Weights of a small transformer language model: vocabulary 2048.
Each number is 500 + 40 x the weight over the matrix's rms, rounded and kept within 0 to 999. Layers, rows and columns count from 0. Numbers have three digits each.

# layer 5 MLP down (transposed), 1024x256, rms 0.144, rows 583-610, columns 0-255
488531561496489533510496504478415547454481502510521499495528505490491503568489469484480558530469513399483486514434472456417525533486468496457473510554536535510504474492526501459524558449517513501485503450561461501434547529512487512474500557472495450531467511518453547579521474454514521503534511459478512454497481570502538490485472522434491501503524562548509462474505485611578510599459413473525439451508511539536419519559470517463486461503591442549505486507597559475513480552457563448558474481507454475463480490487473515526546515520409562545499500520440535416505508557500573500501477520530519551444453449516450493494517609494441458525527431511577483491501501609514554462471453547488476502429454429471446508406485565489480500454474502517568469492521428521534521538505560
479517491556465535496538501540480444474583475472511524475476500438458539586483458537545496538556496473484512466472500523513461524550515448450540507492450495513447444478518411502537455468582490459531547450444486497490558485482526533526454451469508469467504471514512545455531545461553565486497504538498529498431509526567434508404541487479516512478501481504437568428467485479536525468464549512506554518516471513490456492453493504467456527472513551442455501476526477466563565494513473488451461502430515452519513460487437559525498445494517460570521525508442534496449488535502476503496533530516493500528491469480493552508527522417582530519562513508563464467538416456500483510515424468540466510495498530448437506450481553460537568606486475478482502514455489528485478476471482
469522506502497490502506475520505520522491517487537460490501488462402488478454553523549463521534498427542503450471509537499514462495584485556478510466535487455506455518431531502424527457516536512443573475580518499483509522421565546492468523525601441466466551511454497473484480455498520481484501576478506516469514457527485512471476515541451513510521507491482513499429481493440529538505458548466468551452498524468504508523486530429463499478449473511538480505417521526481492483537509540503513551452636508489488487508492508555462482548464471450518507456488506542465469495543493590486507544550520514509541543539429503550507507511463511482536502507531465508493445481472498473498457488498467463442428537499451564469560474486473556473463544450512461457529527547610494541513526
500566538450474561482492473486452480405556458528514476523494550509466540503548472503546475470499434452457497508558500433446503516534566525540433482469501458486505526504470486520494547481478488505525521448507550504470554524528483425553454528520439564537516521516450440494484467429552503468439472579495503522529544451532505516505525553432487544489524526516474479488471460499427565518385526481497454414548571537448474455484471507501505507493495504524551459544506489444528554550588494473486573490464506554508566541576495418467487565475441501462520492513545508467518439498534520544554500502452495467466449455539483499549516496523488484491541507498481529501462530472441531475494541510550452572430463450458573456509494458489516573495464488481453502508526571499500506454441472
488499455430515526499467426479519508464523487436498490499506423554487558509499512474531427526465474503482431504543486504524512448554496454526478512502450496490498449447510489475570500475475498449460522451485550534491511398450493531500500602546501537490502512551472495486446552491502523500490425504573432565492497441501475513543504477434453501444430478507504474532460536531520510542526514398485563522444564510503497424567528444520524474509445493527483579529516568475517535465458487486461493562497511571588483564464463574477541475511423542484459588570493513541501501511376509491468427560447498556488502429456545496506527446526531456460535511496449470473560511511476507463538508483456532470506481494521474467463512507552454594501419551498489454541471521505445468533506527
515601494465472504496546475455469513493491518462511481453541512446465452420453488530471521536549484501533518524529496528549517559521483519471557476505455467512499560473462448535458492438533508501494512451505549479473510529424531541578516459440491515459452545492573489477475557490504516496585463483563444452512515521507438461446524503464491484491504478511453429433565414443539450600489482527479493430483540468483456482437525454519468566544548411488574466473567521499548502531575547465469458502491579561496482472575575556504517479452553403441469490488431490493507486475586535554510477528526480460562501495532580457476490381494584464587527480539504539426472432478477457434471526490497510472449535465552535555460583453459503478590575491460470509514545468522486448475553495
500553468377572489506439467531402542348460526425555507464505538535456538486455484463471557487488517519579485487466538472488491469500459515559507572427455470572545537560535471528572488476461482499498472525507498560597469538531519479577524505481538456545497497461542569474441506555527564511567509522494526486415459404585536468481487509546550576505486557468496482507523483449598524580461547520494508489431489502572490550416505470499505543559490521448537546437556612502572473495475560493439442453473538488511514561504479430524474490487482475511459485491486509473516525531439500475492542473531505484545536490536459525520492476484502519433542481489473493479526528561534500484514541553539511520526483450469491549496447530548523472461471462577486521467488510500495529586391464
551488483547558508461518530625488508536545473496556524475472479495447517459526432574523486444491506553511477458535403443573557532541484502509491434534531521533427552503520501507531482441480557474460537514581502483527463446495467477520524466465493452539448511505490547432464518481532534530469547486462478508476492580458540539447546538515518521547561521470447421579501480591537531446516517554439488509550428489539531506506498486542460527504472536527517477443481504494473549469479571453412465480575551479506464515510536492482531582506553468519444536539545473489539464482509491468490564531418469480511507527513512450544489482464532538496518529532416489500507417492510496463511465498509522508510474588494438465464468528454513457555494500456505497491565427483466567476441508
463480548513523492511494486490456514523509529525497486561500498489492503450469499429507478510471543457517513471464465409514494549495513504539549452547447482513525491560569460532509508495544481494507502503498484541471476509505483471502519475547411465558510491445446491477539507506480494515486515452523472499422531463589544507422491543497431561458436472502510463448493500543535524442504592516447457461568457477444525421515494550493440534461507558482518526481476558443498434525473508487484500473477538450488475584507480473504482508520443442468457495502450420454501428524469471478541423460492521494543482490478492494524530499516514491432421510494448531414532480535462440484598491523511507556504456466509488495450547475516482501438534497494419443498478521527524482405447498
518529539434436526553574456545492574512512466503499483500486504508470443450464512466481472553463507478527475462419507546510445561409565529537435459494521534467475454472419519424518499487507520443550496474497486514439470497434454514456506550492480501552543511510505515452557453509582573568511512442440457471528553482513538510498482451481499471497481466488501490507542503542554519471529553490487513460503473454506505480462526516529558486470484507505483453509476516495471545476503524482534515478569405546482405488510440461544520530505553514510512457530507476527498506463504519518521451483484507512420491478528521472541517514490548487540450503529456499547618566505514534451451521448478473493485487492576511557621460467474552420546490540593448469558545486505416505484482507
501518492541523480454494451518464510456486496403514549450507553513437427517485430501451464524530525488526467532521552482546490518520509519471564566503500516456548513487505525475496454520489533487500540522497479581510464531521498528510528478509518513489451548538424484450520488561419466517534475524449412556459520486463436550488495568438505506467483492544442534498525565448498531557527521506518501559538553446456474504479479539503483497519433501484507486518526523553479541531429506537530498510557497557432539559503447558459485500511503464488505415541431469616499498484450517482534472510559539537551509502476524454505466473524513492627563473512509517442459477440543474546534475480567459489451506484519500494510473491514541440525504496456516527531498495458435540472497510
482483541502519507492542520524441516541488492515488468464483480457429542513470537525545476532475483525518466534499477515466584516483504478517495495436471564462575493514534528467436518463473482529469439546533461438485504496576447508528472476470520523480452542473519447462520509530514503445448501474487531479447476556535425558499470458525493524474470473521440461460567466465459483520544478503508513507455482495459442501496481443453548574507492503569486466573512466505472482563474498509495508491429501542472539512524570483491544520520461528460451563465565498443427556503547513502516540534401399543441475469428517544555499418500486477519521484512451481546574500477545549541487550527480522532530603555483472490485499506542490499550467572515516485497562470512568485529514489
471557555523461570511477504504553516467521481471500541490522513540543512492547453506458459496590545466513445473487545449518453504552505553613531492471542551531532474513481465578461570455481483474565500440500499427476481531490486566437503523484549496543509490532531458516497508515519459515488445503436589533514480501513429528504502509527470474482558503484508489483482501474460508583534523470482408526511568468549545488538536521535533516453483481456480499475557513473554449510464470510498512500472509509480485554502495498560542543546495525564506528523444465464498475454485447522534552483469501538546515480530522459560490521496496483490532531493497520431513496506550491561488524472530484487440505509552525528506455425468524435570510517445527536501455533483520470530497525
437492535466484475511465512575544546526479429440422507533485487506534502502460457471476483451512536451507518560479457543501530423491495470467505560480528533497537470497538473512511459524504519486535469405471485427444510519513505467461520534576491539513520456411501541489498442589483463584517435516499523492472502473478566455544476444495489579509499499471533387520540548536496545435532508454468461562501449521430551471502490515522500547385476503433497493543517576493465528538481530528478603395522559515509459464475474449462536536446549497468517433442545437531447481465499508530504429458540493518381507463557570581505440435463513482515553491477496506549478529512547553478431488497587500481481517493454514501486454526495499404513521506479503542486406546476521470523491565
586507592534557574520511498421503554439488454520463481441475551473488469504561519386380510549575529441417502449490470577525418501495417470505534540489576538392403582474509547444459478418522442459492479519519517542490496538486508470505568554524488411545453474506569493546460488485467504534510486523522523495516487429500485533503541543430526514458520565477502513509551446471509501497473564473545459451445536425419530512435564460446521561518484557470464495516592510534481509450524496514469551553470526437489429527611468524558586460535462451523441491509482577504470431539539466491592514489460495467538539472505456526457526519510473520525557406543488520458520482518468481525476526480477499472462450592487448505494510476580517422505481491534525483512601548439503473521548566
522517536512497493462565578551480554460508590446474546492575534514476495509477438494560522522535585487511452487470516501496563466491459479468507458514512486494499463512477496547512471537365497564470508500523491536488527493472462446552448521500594526488481489451519477530507424519499527452500451521471541467459529450524510519515474516492465567453471525574509514478460490469525441444527556416468486506512483526530488503517574483443506474482464559494428478530547437446580482518547512505467512513504466508444445515479465528580491494552547508470521499545413505429488511561481456486414513534489518523558536564490570505537492414445482527503517532472512425495538508432473497422506555499505470481533517508514532502466509460440492518525497463523515497486478512477475500465540508
531523459501527513529483442491560488484481478518564564498470520526525523456552476462566474569480494428473430533556385509506525446573474486512493506450476493583519506456442477488480575481472508515491466568494497457478505510457542490541536484501460558498516563509434533507477523498510508528400496489513484497535469539473528544474455531521522497497516528519529513532486482497507473513580536574522527424440508504434524589501504516517518436471501503493577534476539518482520493479519468575513474414500491531561515492484512481479493485500518499496529397584557472478486540504474475546481554528530512509578478517506540522492507499523495502492461516489568527466520485519483447487513461499467429510494443529540472466500471483440546462505535445468473539495567512502531545460536488
479515465552473550531493483494485468504489490500486475530502522484459497485483485526481459474511450567511498463534445532526540484465457443504517478476452506494453512627564518488553486509533506517515561491557488445595606449507491566547476479513463537503597560531485458471478470445521549448413463497540487552549514503549444533553498572518520489556489503488451465444560627502434486436479489462592515460507531516522468455518467457478540486508509455482505528503485459530514418451563530484558525511549511531464480515509476461520550450545526502467514491506507529506524559435518461553525479431514558482542512498499474530493548407457528505481520535458524505523503524514500431454455457441538525456533557562484558448474502512483492528497537549518490529459499472499499471543510491
490477645486473435458591562486419497535462469378466482492462467400489529545507496575509408491439539517530517574399498546553558511437493468529530538429461485463546500461525501556498474468541523498539506550476569509461543528575502518495443503464551434526454574491567484568569621490528403517516462542482538423484543543564526482500423435481531584310495521525521536472481479527549464542516533452448507501462431495501550428411529520513455441453512537532515444521466516504584559573561487462516483582498511497525439401451575521522538482537495467469477431438457476514481493598527536438525552461514450485508509449477488519478477452524505527521514421463506521430496581471568462479543551454530540503465542499439565487498481527515482475528433524529555474446459474440410497492447472
476538448508542501453444571492492552466479554524540503540533516504506534533537485470495444527433513506467440531490566538524525473502468492514470494548496498467553531542556532472484459466528469450462514435496566476545484483492503552552475505502478583463485507554470493506519476464450471534476485496570648503447542527463534496492478516508495560411454505494463496534494488505493520534495514557505496491495620469486538547467507435486508488435538500525543474535543515477492539580448550414464495544480536529508530470530545560550560486509504493517469446546468543470502471496578456493520474501530465529448495510527469463518361495428536504484475502541417526535448509500511492467562501512430511675423466549531546480489419479533478485542453480436453503514549492449443471478494522
489539511520499467539515479495514488446503448475471576518487481525576553496504515492499499464527486506508507535530517523478476549451492440478463503490516520524454453513585460481494485507484506493468529537452483452502591551496519507520565545464505531443447497490456531473471420411493506593497574498488400489525523485517521518527471473456468520458465448529487523510454519529443453472490467480409520514480500623482496501462500499496552545521499540464507482493501505482530488498585542564507474535484544532556487481552516570507527517424503478389506540558480485529464508515527526529434438584558565500413425476431515505502481533507473445559416516567518446493470553577410519431421521490492486523418515489527480436512548534487518526522474562521456478483420507531485535419496410
511469471544537449509516497548455471501474457516495528542494459525541467546516436590519504523473489477508507468508437556443511535446540519432520570506524464567495503482451481517456468560434498497519520537481543445507489491519500466487507505491535518456573563524557480474566473482509556553524496493492574468516508540481483511482506536546484512503517553424481505446517472510562543520462424492491438554485448481532379534498455461523549556533479513426556493450408456490461515487566521509526470494435534485488456536469517476419506420509500480492507518500533489537577490488466513501482487477502507514534506480479556501547535526577409477484495498431490511465484553454482519494508511473462509575464490530499501506515479492491448563430516534528482560542478480536484553540433465
534521488481517524496442566511555407537538482545399493518445551456530454488481447476513510555465597543506498508542551491517538498547552443516473496488595487447527482532482498501500475444529558445514576515497483429564558442491461511493466489482559475479477517518472557501467500469596472499506454492530448489543463556437463459530525492489495514500509430500483519481496497508495501472532441536536519510498555405516484484498519452525514543461517487502524487523484470500501500496554429516532440514495585566422424499534458541550497546524499520536447490489554487444454476498488474556443520480540487472493568471477492485525475526477464461515506483441482478502406406498479503508512527484502484541470550560541507468554491486419513548534495493504516540549502483550476461527495503
482500474438543476485517448484515464521524474546537555452490531491445514445478559530498437542459530492486548526472509456532523458441506539612484509524491414474482492567491521487511512515534526417547467521506486444556479433454467509541499503433459477516517515457518531408482453437461489414543461461477560427505495531529572446502494482506523482430485567475479476492476439456539470534548535580551522410490456566516496504442492528532498558473501492477465474476553472505490559562559513495498569588500488481535450481493494418559499508455476458427565458484517404529556458464609488432477451436510529509528500494511522547499545506525459498502464452502540465423506526455548562537516510483530476478448500549474523522531537499540544598482424402415515540480441509444504520448416560
481466493593493497548502549458474466453512483525509416493470481530473464546469463449470520508470511511502406471523493526592484544503480466435473509541477551451531508519464469476479537525615539498472472526504514459562487509550432480448440479579559408541545592529510536498597526516492482554441484499471489523521528502526485433480485466560467460526494592535502449541540515473525492523476496516511481446489530440478459529517459528519538483520421538452498513538493540464488421583525482525525496481513483466518537507469522562478543539459504454538506482565448486502442499486494597480447501498531512512518533522563560417485498500483506472453499460390524533436505508497477519498419502499513480439478452460529451510494496559442436518518478564454546465583483566465461497523515456
436579555489494540521584417467514485516426445500558521484570514489479449508569452487471518499492551514512520550415494457496477423425509476420488565520515512406481422420551435507513474564450524389467518445443498479456477441407467527489481477524478484547423495530514449482575496436418508506515501471485540522508542489559462492483494506522484519517517511551506505465430464423494428530472467507481498581519495485461463533479461457523561515549516491469521530522531521460533529540473459536506507513562534512515571513539462451451501488475549574493489563484448517489475460461487478540540531477498539469511493465518459449448533470412547489556428486532530514536492531520501464505522460481509435494448496553446525551515390552475425490464475493479463535567465428533466522529494495
581476483488493490446503480493428503548451519515498523436552461538507523584469461471497546492486508487445538473490548528545479480560455486493519462433486519523435456476501532491550460556493502454503449499460514502480456556471458487524527472464482485495588554466466554510507449501418504522505519447505468563479498525534464576414495482502519551487540508460543504474511474507411528608519491502487483472471489515458498547515514488425545558449423460521576521548470497541498566515489451511496457513430502429518472518577548488572500360563498423489490575524524476490513535568569508541558487523505481562479535515447532451511490495478566481454517522545485499477510542484516526434554434531525453471506531466514486452507500518494533440579520480465496553474469482497491538512493525
477504473551443581571504496524535519536509491497509497549546431536503550412499522524510535498486480531472512520458500512490517459481572543519507523484495468456481497515488484476497451447518498522542460439461502513477514516515554411542495474482446471411502409516514522449505502520442483526524487481446521451523428493454464519477492495484563468455459535491572492502528507498506435471485463484473453462506566501503490495441520514503507467508548480453498450468482494515449490569484528559513525463439529504480505462463490469510514458483527547547509484469449527503555517514542470504524459478514592493403445485608469540516496538483549568498529503496479465466547530466498552527523471516530548516506455527469582426452483524490568473540443504492462460498488481516452456484458513
# layer 5 MLP up, 1024x256, rms 0.298, rows 584-610, columns 0-255
489423505449532505480524498573482567491480569453557538573541507556549570498527506509443455472471484494458489469462511443507469518491511464504572518469440502504534462536561482500546484567496431522474474484449536499453465502513528561544454465445526519423510506547548479430513454554572509549483456507485531491430527552454416526504475444448475448541476561458484491449458462423483495556410503491496508589479447482522539502575553553524475478513564523534566422521469493559530483412524519520493418561427489430551413499508543571486494434499537557515526497541495526382476468447521451520564451526511487504472502429523503427493484534546517480540522463456454451515451570516412558516513563476500536503452548558514479512434554539490513538501447515490535482477506530504572474510562509
552541544524457495476506499490439482553562529446417505428539512538550470519462522575588464501508482562484509514536442508514409483538570494529502437523524464450499509476468472573607488503515468509466466492481509579497475594524573473527469481541454466502572436373504537543467506509505451525532552526478491512488450546493460516461508527537525477575448456465420448517462508480530454466572494506528482486520507467486568525540464525478411550521496519482502511540498449528467521527509492506550535491515479520534381509480479506507497494441457404482459594473505460473528489547469529481501512598457450523448509494499436554428473527421490484428498497462520461519514409521453523517542516482516545498511514459484579510568438506496472477480456517499550561514497505486532468571557535
456477452482546491554526508535563503473538525502577550500449518525423456410438518503457528557454459453394516479533585429544425510517569478509461408427474528467530525497503547494517567622524543497560540515503489548490502519494530502535460523565518422522502509529520505497521442499482524500486426540453530559450484533494526560488570497511528511513451521446536477469498457537519483519506524500500443488529488547431520510461482565479466426500512605463498574516549480523547491484555486452388521536574537531533516471478484488448515545600502552518552452459524475453487425450557511487480452527457489451532470450473545517563569454501510558486499481447480442477446506521495537522449533452515511489471506499509526443484463533477435503437449516509529501509474537462556447536523531
454538452499465501476499470517573528431517504467490523525511524591488497557544577438482519504535514531518548488567449541509461395491448491511450454549483521535472537523531513503502476515490432503509501511493537513498578512488547536471458553484451527453468487448500564538509424565554558491479477415494487486524531490490480483503506473407471476572564461536432496514509469511499435502474531472570528460515582449526461520520504487470509502473486554533506501477522426540527539453557578450531507469475493469569438498519480494507427501553529428498509492442508474452501402483496533492593432476494429447466430451507464521474516461492499498567436469502560567446486511531523459571575483502542525537555507558427493412496539537565562569526552522544491505610511557443533464485439484
492476557464492509493522535448467473577521492565517461458497498498521501464510461528497514496484456486516505535489412445561555547549397501448504521504500590536508497469545450425402504456488480507539486461500576435502547492579507498517519542518393521481541494574533426488533516520503519483564517544395444417484535550542481459415391566457490506438530504584462492421479540500441466538471559488433499448523535529557479506479464492524571507449468489464540553535496448485512483576430500505527447511484465508603531488538537539525454468459502527500544473500558526468543512495479460541495470457498531580518569527532522473540557423534548576555506465482439454417488557534453531499468457529470441495447432544550504459539535468462486508546525416528506515504506491559455489486426457
464532462495476561484470481464490515524498491516511513513495515530515476506503506484588477501464473465488488551551542512510488456558543501471445473510516516535498578544481497507490530482554467514487484514465495485517519537470526470492491502488519546436517490486569478557513423543487553484531456505504488520454530483539537468440510500485463490506496502503486497471483467472518516470485501496490434472532527506480553505521503530463543501525532540486547539494513467525520469513564495533520474511538488457562463482486453509476542555505510524513411504491531584510473494529535484532497498490512481442476525549485462503515495492499520493545490520491516467506505527515445482507498468525519483517515543507542569564499451504535475486511493502502523514491485466530501512475448517
532473504444474452460510550484550455431481489536536521495462497525547578496523571479477506526480486462437421531448446501511538509539460581476517543530502521511504572464438442460499545592481443588560513475519556481474471543514451533522512535493503511440480517522517495499541514427548454540574488473449562479470509561538489518450476544475449565504470496534563443557517552481456566433536479474543524434489529553457461577527473528535492492453542434583459513475428469491476457499489459538477491460464448526480487523526514548514480493460523454540530496488543522446481480557505464499466464479505487533515560538481497460528555519497484570480455502579514496436552488510460525487460470488589458488555508450495442503430523527442499560548450479506480478571536448569529529506398516
461493415506527526454499473477478515500467479545547507514559511459520518529487515477499545514488517497545535567519523493459483455537470488483488530413418509560506599498539493594431531575465465525511477510552550438454476462557484462423523555480452505452510466445464465506495459520456530538463488571465483576482518514508536485457562502432519550532519508478466559531502527462504505414493528543543525481519473494428483530426542504489449560506528481485491456509454510556557446509486498490511501544515406480478459602564520534539561508509420501551524422474497512549529484456457460494560453513583501491531410429489519454509501532545516556573460507509517517511542575549515439552467501547475596587519593503516514490438555467500443588466513473430479459466534490512454529496530479
493483453474495487514509491494551482416436458551452436483546457503562600490505591496530533518513441535498423551526488503497475497532528482483468517467459521536536513496479485523459536440456494550522472474482512563555495518492528525461513540572504531498513489542512522530527499506444506507478495493465546482520539503513519545535502472478465538483566511502471517477495476504451454507549445548425499542549405493519559464478495480478579525544519457536535499548498575468486473533565499495508540414474469562532519534552493475529496449509458511531505538450538491549502495495543466482517514456441470506528471486500419508498418469469490471511503509442503503483495534461500500534499552461483499503531536528544547457512498555503495449527458538491477471518492405450493505459476435
517444449531514550485478492515525514500496591500487459505477531502552478444532521541496499479552490497415472461524469496507465503500453430494503512464509537494529544558433490506506594521534472517489506519500522518578525527519481433451514424564521470529485477506534493505501552500500528481461524516513533467506544493484528561487557520476534503499496465513471467423537541520450482545483492535550466459508506466502488511500499448555450496458522449553474525492508542541538556484534481542466478564505417502528494450452471580519481527499509513512519471490500498471498500470477488517545486547473511540529514481570517500578533578516462461461446534396507450504499513467450508508439570466551482439504534574549432488440548479592501588528487461498558499481495526486560494460519439
496460483584442503484494554427617524424542595458501557570553454520526466482482500542477448482485458556437507491518480545477430534538538523472515414524533499508475511499517497489546564523494518427438452524533572489507525543539531537543500488631478539496525504455468581394570399453472541527494511448531455531487457546483425470526610550471468537501498559489572463549508482511495512554485495454540488490545506448563481528490483558476485482503555484526510440607486538558533529548560489559577510513481579489549470512482392404487455442519503593490513494490533484602518507504525425485505487515542522527436422531553522479526565453519469517481553511551494553478532451545549523491542494547530504547548543504371491573423503486522471552459501532534534502459510473509510573525526556
475488499422522469454474478477517512483478433518537510497541569435505438484492526505520483454517506540528437487495536516458478445453505509530486546467509515419493470519519505541562530516543479478508572553508539449534505541479469530540495533521507544415490449435478461531542567519472492504522471538571559474459482572523510471523453504401429469487503547504525493514456514503475462457546549478456505517495587470493522537537501581483488508462524486526492495557466469602545571586476456481543466501507529479482537490478468551484478530623563432522500510502495451525569520506534435459522469471502560596558466474544539537513464497480455526515516474412473480400466416520504577476441473525562456495457539547546466466509589445554475545546577526478502581480517554483492465467475474
491517495508462492524514525558521458512580506469479483522518527508421516505554556489531450584484497503506490542451541480429487492472531501441541518461534506477520471489454498429459458500499538499516411464444521514489520446443470504484430404542534462530462462516484529507566557520461519518543515489537592522446416588466487538484526474523435535478516504455492511597442489496410509447500509474549533479493512505483465518497467506496459481487495543547510521495522613469475522554481520499550454512447596526421494469523570451510558439515507420438471496493494450508542497457454498501488570475540481523495532498524523551488418436482514529446529464475490509483441377499392464460535484496495438505528570481529429553542504564498486545467536508571450475534479553498536474477462502
440571506485480487494508447510529417556494524543511432468491553531504449480540492520485495574582483446490486472541524522477426506498456543530599488463524564423456526527501514481571413460536504486510543505496477558444491530492489508502559501549514493526474440554499422483485496507499512532517517482521467433488501526479506465476467556499549473566475556564494525434487497463517582465461511503554493509511503483471527552433523547501548566498534448486605582529448491449512530489506513450522497504504480515481491524525492523514485535478501481451476426498441562464500465544479456529545479542495493550505485436511543542461546490499516455419500517502486515475542497473446539538554472527557465491477519437515479512498511414513480501488565514511500545476490538547482548469545421
450526565478463482553428488553559417524599467539520580458564466528519433498515529491500488493497498414493500516546535523506513501474518473516486511464526412512493493521455524540498464579409514532589513500535476425550422496501546499528569469452541514461437515516561567488526481467470528499544485452538525574523539480476446471510491413490504574485475568508527495516488529481454490529539516521519490570545505416547517575500408498472556491607458507582436486490489525508519529452453491492538509451429438582496450485526480507423502489485541533542491451488433482463509541482504450471510465539470493443453491555564561579483509486500485484444503504502414467471449535534555503494511502608451496497509479439526489512441541524523515462526517426587514545462476426470466531529449512
495443492456533480449457540517522493513516524542536546439561486521495507576552505542508457494501457497522561586486464531554567508497516456438574472513586431495490519527524464526505528420512533525538503541441542491445526508531522555487504531577422515476524509476492429514522522525529413493456543518517520528520468479524517516482534430427505509468614537447481461457478571533414500483522514507448475493495520498442504557505509469562535506548488544585600492496556505476494466515567500609529487552519457528509536427493489471484488473530489413506544445427553464416441534446522544542532558492495558524471486527471481523508519514508472521551447452422478526420446513489545494492462491484436473541451544533590538508464464513521536506453566491458449432430567494475481485511463546
511524572461509527537483538465538467475452487452503548414496481504486438571449443464490435540550499529533570520500435489496476557547511462511534507535407526532525464439497485460407478490500487516532472465527519497507488562531530515552512497531419538516560501486545458517500434503477526435500469513511532409512468562494456491517475549601497532553522428548534479501512562589500481531478515482565491436526464466493490470485544483505449506529482421468464549528524473516499457509464533531499559396415519528492525555483465508432549526534494435526495502447460469496493476498507399465514467455523492461562473501422436504470517527546454408526564487481563543555504471563493541533494467521485476468576481583545502505484529495543498498497597424574491527540481531493550491481524498
479470459496461610464505499615462439478496523495460550415468508444482493502517518498524519523529509578476545520502532565445523508501489502487497472506450508518521530527454477521550504511487513535539513537469496507490542504520529544492478523522558491448461579494530468511496561522475472505528498470513549489532544544488480489461532472438479555450458511534500428507503533577490461545462490545470520462548444502498474481411493534529543520507495477521435473467477477482562511484554480455524563523503480484535535472445551548457509454515536444445517419519455482492494461482535499567492522483537486489509533411527471500489502499495544539531534459524465542499532532550500500519503460470475483526439568494473529488508544496535535488499526542507432505424520531416467541499495445
486528502498509488501450541524514529504583460500498464477508478526604501517404555553490523554497456544457548542517497472471486454518484490494479532469502519492459547460484553507492532505509483537522592495437442533465518459529557499507408476419509497486509568497494530516540509492418505519472463466483541524551503524447505494519469421475494475512364423511535449529525465598475464503514490463452478492487492474543605483469490460566504457525485564479512521446518499539466473449511574579532494437501481473450571434487553521550427496454549443520528462482494448458488424559462561495554513490464499477431500436505545491437397453484499502492498453490455513482557487526516452457501506473499450638464539517548572487489508485512527466525511566474483533442470540482492444472461463
553496526416502481509462531555487491476493528518530421558556570472498511532461527525506494520495439463484487501546464504403524445488557468496499529475563499486476506458528472561487559509515449489510597515491501449485505512503395530415401540493508433459482505424516600468437518539484469493570443468371496406496604562491577532510480434509542448526438497482417528439456536500476519424522510597533469548459454531534426525421548557480568479559536491534505522492506458548397436486475498382490492539538517519455550481540516454477480542517500466509527498501511463506465422518526460495537490481500451469493508501538496490559426544554466509523507579517488458471517546517547491575508607439526518516476558435524537486536526471484464540539422532483521454495548547551550516513531483
462528560494438528472494532429557548501492572549476494524541508492518510484509538548563554538461434542458547486525573503519460484510521550519465501498473445489470487495498486471491449502485527487589429606504464471480478520471449441547502495515496500563515515458510504506543508479479510515561499520551536563475508427507421451523490545466383511480526430498495482535504484494454452465526496407490477542485519420517451443515546470594539478511487476411480609533496502573448527517533496570544534506452566527514439503509505543471514470470507484508524456444555495511447496488459449566477503503498435485460515527557396525513513524528423465460394503457484537492475510569516499485507486507473483492488434399523515518618502466551526501598531468497471457569465474539522533480492559
518497548507532498493489526561456566483498483528485482446448542520511553525529585473518458458429484433515491520495518576559461553413548531547475586374536470527523443515476468490529503504528534541445489516439484454497476444484488477457507492450438580477433523460521483501527572443429515569524472567514513544514501486525544511520513455538442478514526560515443497522517514482522495502509492529513501515600437596551526472480498479550411553475504447472497454484543482524586523487538493461470538458533505498481466522503397546495487464461523535514474525461515527465454547474478467499572486524564563506503465515494503548538519443549523546472448525511483469498538494533472522558505482448436450463480619511559482439532544555525523450485502478521512525534466469558421398517533428
553486493417452509550495494540586511473541434484611521498533489453583492501503519493464548552556482515542451579513471507520531538498566482541552573533475524537554529552481519509392499499519494522575555554462466501483471471502410537517501539415473514476572468500467478367520424557410527541536506533548466523486496452500532482473517531515520535518563542518514485490459517488500514455534540550445497524517516553538576494464506503525489501530496475482459530502430478495537434514473520413541502568531531537438491532552528398471472526499473550506561444522507492528617484501545482509508441563509493498512544518405517543484580524455453526458498443424465519416504509441489582462546431474387449447510520562534492485525490404581549568526466559429516461546585546488496508532530503
536590497481452460443427539507497481489479530544468510516488495506542531477562494523446550516537579559533427502476525525495448481442533519506485407443481498563476515547526527483530535528526522467525500542503532424507492473533549525500529500515497511501513515543532533500476495496449529538509542511560449507493407496461496474537521480530574487546548426521564471469467463480413570477472476520396545515513488449522479510500468477574529538476500547465497408498480474436561529527459487544554457587529574522495542509526495506452477449562537546461432509488534472540491553581515575455513556461548549534551447469453555550543502524531486609430537463510548499491493526439501465483639529547493540541458561562480518532475485519461551479468454574467480451509519548525494485498504512
458487483489440544454487485523394557467522460427448479546543520560578471479456502489411507480478566523498472473560515462578459533539514539551499427543526483451461512429512555571477534529527429479477466541519487489532499524504517511570526488475565528494455509407464461482461463510532534532505506447528451443461469566454463461556472468448460420533583467484520549455479472508506493506472429529469561535454523501535455536493483450556552505536451496518523453510505462531487463511450538418534560459559513499534538446566584510459474543512524495458514466508531519517469414497541521437489504454488534532439405513472483490455563517533530566473482468531570544419510542486544498447490520480478496516539498485456604509495563491471473496467538497541489508518443458495580476441466509
480551473478541473522586490561452493513520508530506493510463483565494565566485439483502531560520345480545511458457504504507546519529546470540521500560419473539455472462505480443501513486469521448503518514446526535508441525452440427438483525493516517434483447532539467511507505491445439626494487494486527584498474475519457476522409522531461474486445567458494520513441498445451412524494564527434429426550526565447577511572491468524458530523543503469511532463534412476487576532483563481442564481480459446564515496483517528476545413482534574502563545472498488496513509552561502469496475566479478532502532541549461505464512493499550447370548487533480532501579454508506455494468514487461486548519523551554531497514511575458497520517518491528483516453539499518544501508439517
506465507457527517515474581410475570578517533523480566513396511451444483467476496573410482512481505472502553493486443493429479508567575568448455597523503508526544506503480425509542531502427535494588560466463568451575509510538497479513522618435516455490464542479563460402473512497494547480489552435563484453531450438496544469467418490494478440458506544571600486632569565461537407505537508551512573497603477458427505442517540506522501451425479503583507527489571439492410625501507480588479587443492425480462595512555472540520469509486500489509533464555519510560497481575537572545573480533523516508533456485512483507518548446464566484546479487538436483518536564520440564561449522518486489480554516526561565481521456461425507508495506503583514529431548458552469466550463551